Weights of a small transformer language model: MLP 320 squared ReGLU.
Each number is 500 + 40 x the weight over the matrix's rms, rounded and kept within 0 to 999. Layers, rows and columns count from 0. Numbers have three digits each.

# gate: layer 3 MLP gate, 320x128, rms 0.153, rows 272-278, columns 0-127
# up: layer 3 MLP up, 320x128, rms 0.159, rows 272-278, columns 0-127
# down: layer 3 MLP down (transposed), 320x128, rms 0.144, rows 272-278, columns 0-127
gate272:485480562519510517567449516554480527487508462531587548518501456486480486474514451517596486556510489504510507473494507411439496472465502505525517481540516499509575532460533555501493443502509485499471499517683541479589466492547449492493512490497468573425455505485475540516442449559562547454518538515448490503501512459542491517575450439502526502530519496500483549444527491522516493499534
up272:533535451594527557451570552471434491492484563512492495456572614534447576401520571453530455529540474498504535389535448399472480596511495498473493457431436429482517485525499537475516511505572561479528547569461503468486494494518544493510516474427436527536518530495426485522505459520470501497586499584452521471443574543451416472480454479467505528482522520469476547592514563544478495499491
down272:518477455539514420463464454509582489493471505487491499479514442526504447515455507530476486430429473494488482507474515589515503456489445542505544531493512523496441550475564556468444446561485475538523477508434520526483507489527510530468515512509520547462469511479522512499530462458556478510427497370534470514516504536488488407462530506589491540485404444533521472543430474487534505505456
gate273:658528493497555490504518546482515482539450444495524515455589546465495479545530514579478515456423498479490485447506571470489514506477536496539509528574507477486455450502491536419566463481492459526514503472413566475481468486549533532495404457520437519431514410479562510513416542447496491535487546532439516478476433529506456547500425497539475516471463561460403603490493587575519485625414
up273:414446492501433510538537511489473467478535582490513459561445467544493492471535510437536504555541495489530501486486432500511506497514440504450498447459521547506586504508524496565449532491486545481411535541518440573548518466451454470471573542503527480569508497526489453499535486525526512509518492492571518463546551468457551450462583529443535452467523522546553459532516484425459454353568
down273:444437438531557617445492498503544516429506387560459481493393443532524443513598468542496543516553536505441546559515489459478497515522519605453536433565455514488521452445526571505548436526493504472432440495475517514485530466538566580540561490516514559522574484534475435502475544476607620531467578523482554413465507457573480504501480458518470593536459451560548514504455540510496546376473
gate274:506477485480516500508505507545512556438459535538535529456464641536433465453578454569536497495476474441483499536496458472487511570454385487503565515555495498475509512440529595430528518490504448543471538468505443512530597526479473475445456577483422519450549446477505501482472486514478534465494452505372580491550469436453519443517533509476395469421471504496493511497487487499478402446557
up274:546486431541418533481501469524536490510520579516547532459546476464551503600516480461484479547462473513571540541538449521524519501366545514478501444433554491502423446528504421481516467501517601482514507532488525441547527452494410510539505499466512447508441516489537557505548515542467543438548497432521512538508440507526533582518509525580569521474432456563477543433458506483529570521523
down274:466568507539493443491514547452514580497551451455522530499488468506444500606443510464450481562480481435481525488445525531441513513466528452517518467484493544525513501526455559522490438411436544502472473482514445505508492529497511465479531526499519551463526522545460551445456464447518411523552472461492525517573534473581434513504496451479550457529484526494535432480535503582467577525457
gate275:503457496498524448499486473486518479533482582511480463431499490479514564495473496494497464527472573485428465479571484477514434498494550483541439503553509488472490421509500553465490516458387529534488500454484480446526523472471516514524476493469506513533461553471484453411480478453520549449508520503484476470496445458546456527470526521461487540530463405541525581467502477487545505484483
up275:520577477523506529482498517524520502464489428555504529524512478509521418520529467489489510481509447509549540524455513499498542476502463513453510529437481522524528550496490470504509501515539462482514505527505515533476463536528455493520484524514471491443489461516502521560508491515502465494509444488504540526484556529468559467504449479550529457466537565461493428543524513492445507543544
down275:434524514491550508500524500527531586509506509580492505493531500460515616483493441578519498376539492521520460475529486553487497519534525488469566534537509443522514577525508478501476497440503479491498519489451492500594501481489477472505524492521436493480484483461551510511512514486503542538514491423509452487473537585533486447453512454447464526536486488455543449517426525464483523485530
gate276:473513501497465563457450515521602470455527503529498454570552445489525417474490516486551523500461521415521459562523526506493531474532551479492510430551517505419540465537524554473510508489414490475578561488524561433457403533607522479481514513541509570501474515496473480488411530536520463466445486578512473526541571505482422485542483524512497475490584438501530518543522479502456563538613
up276:501476479519549519539615508567485464467475475561493540462477615466435554485477588539415503491567475509509511452488486479509461469527475539430472525461403527509519562488533494490467473545590483509420485469524414543533534476439460513501486458479537418465532490551482501451479460420422600502545503470494522469475413533494530526392515461462519476472467517435546469492453510482533486461464
down276:514522482505524512423517491443563495516453434591524512462452546526477525467470471497502504479606507538500525452531534463483458479488507477505415483578445493506509521534555513479426502511507495524566458481504543527395482453538469548489582523432423502475481518487549514484503466473542533503450456505472472491493543422512443504561508507453432536491536554440466504473547463481545530556439
gate277:433438520483491501517538568488473567472480515577536476479454472523545462487539416478490507516462480484459517443509494535347482558474512480560470483427503541538545490526491491420504461535503458478524569469464427493530480517550418468493548545464472512467454474484497476513541431526505472483578453535516448503554550530567468554500467461530578452561562439501455449497540548512547519449512
up277:535499507585518455508499552469546449456523455492422441501545571492577520520579492627489512542482550440574547567493499484468501518493558451542463544409455500502503480508522533483503468436531503455491490471541469461468456525553463526466556386500451533452509529527530478516530431574512470464525526545474536490483534493470441516523561444432424483550521531459475477464528497462509497477495
down277:510466524567505475525520449499536529503480500453472523510472455431468504462544574481470532503520511549486594608517491464490570480509482487442572479495553489434461525481492516439511480533547513512476514529546409513513548487501617504549538497505527398482482508440535493511479464555539489465473527457478523482562461489528485442482512517524464572443588480470468524495541577486539510505500
gate278:500487505465451550419464491527510456435511428583498428524508487436468485476533468522467501523537500440493501536525424551374520547487463552461463435438449532452537450597502517538448495458515433561433564493437500427522489531510529415526510521542522453438513484573479591471524471502477414479477552518422540513545463498515455496535475498436462575546457535452535593558493529562497500456448
up278:475495515536521443541586498483466509539495533403527571486441523526535469480455498519541455486511490518535531464505525433593499426508507440491509565559563453566468520416502483474542524555474561431540447527558544569433492481485471576451504475485515575536449489443532456511505529544514562516537476500582460489482518493499531527482516488565511405463540487534449401447489454437502473579530
down278:552589468503516507514474527547595415541440483521526526468481526491541525461514476466524554505455490540433512510476437507477513472524569508511473463496614469540536451456472528528477438496496462480542525439452412605545467507524470636452449482540440565435471536516566444543476554561518447503467499450528453462500505453487489485499497514511460497498484583468444479512551483533524469519472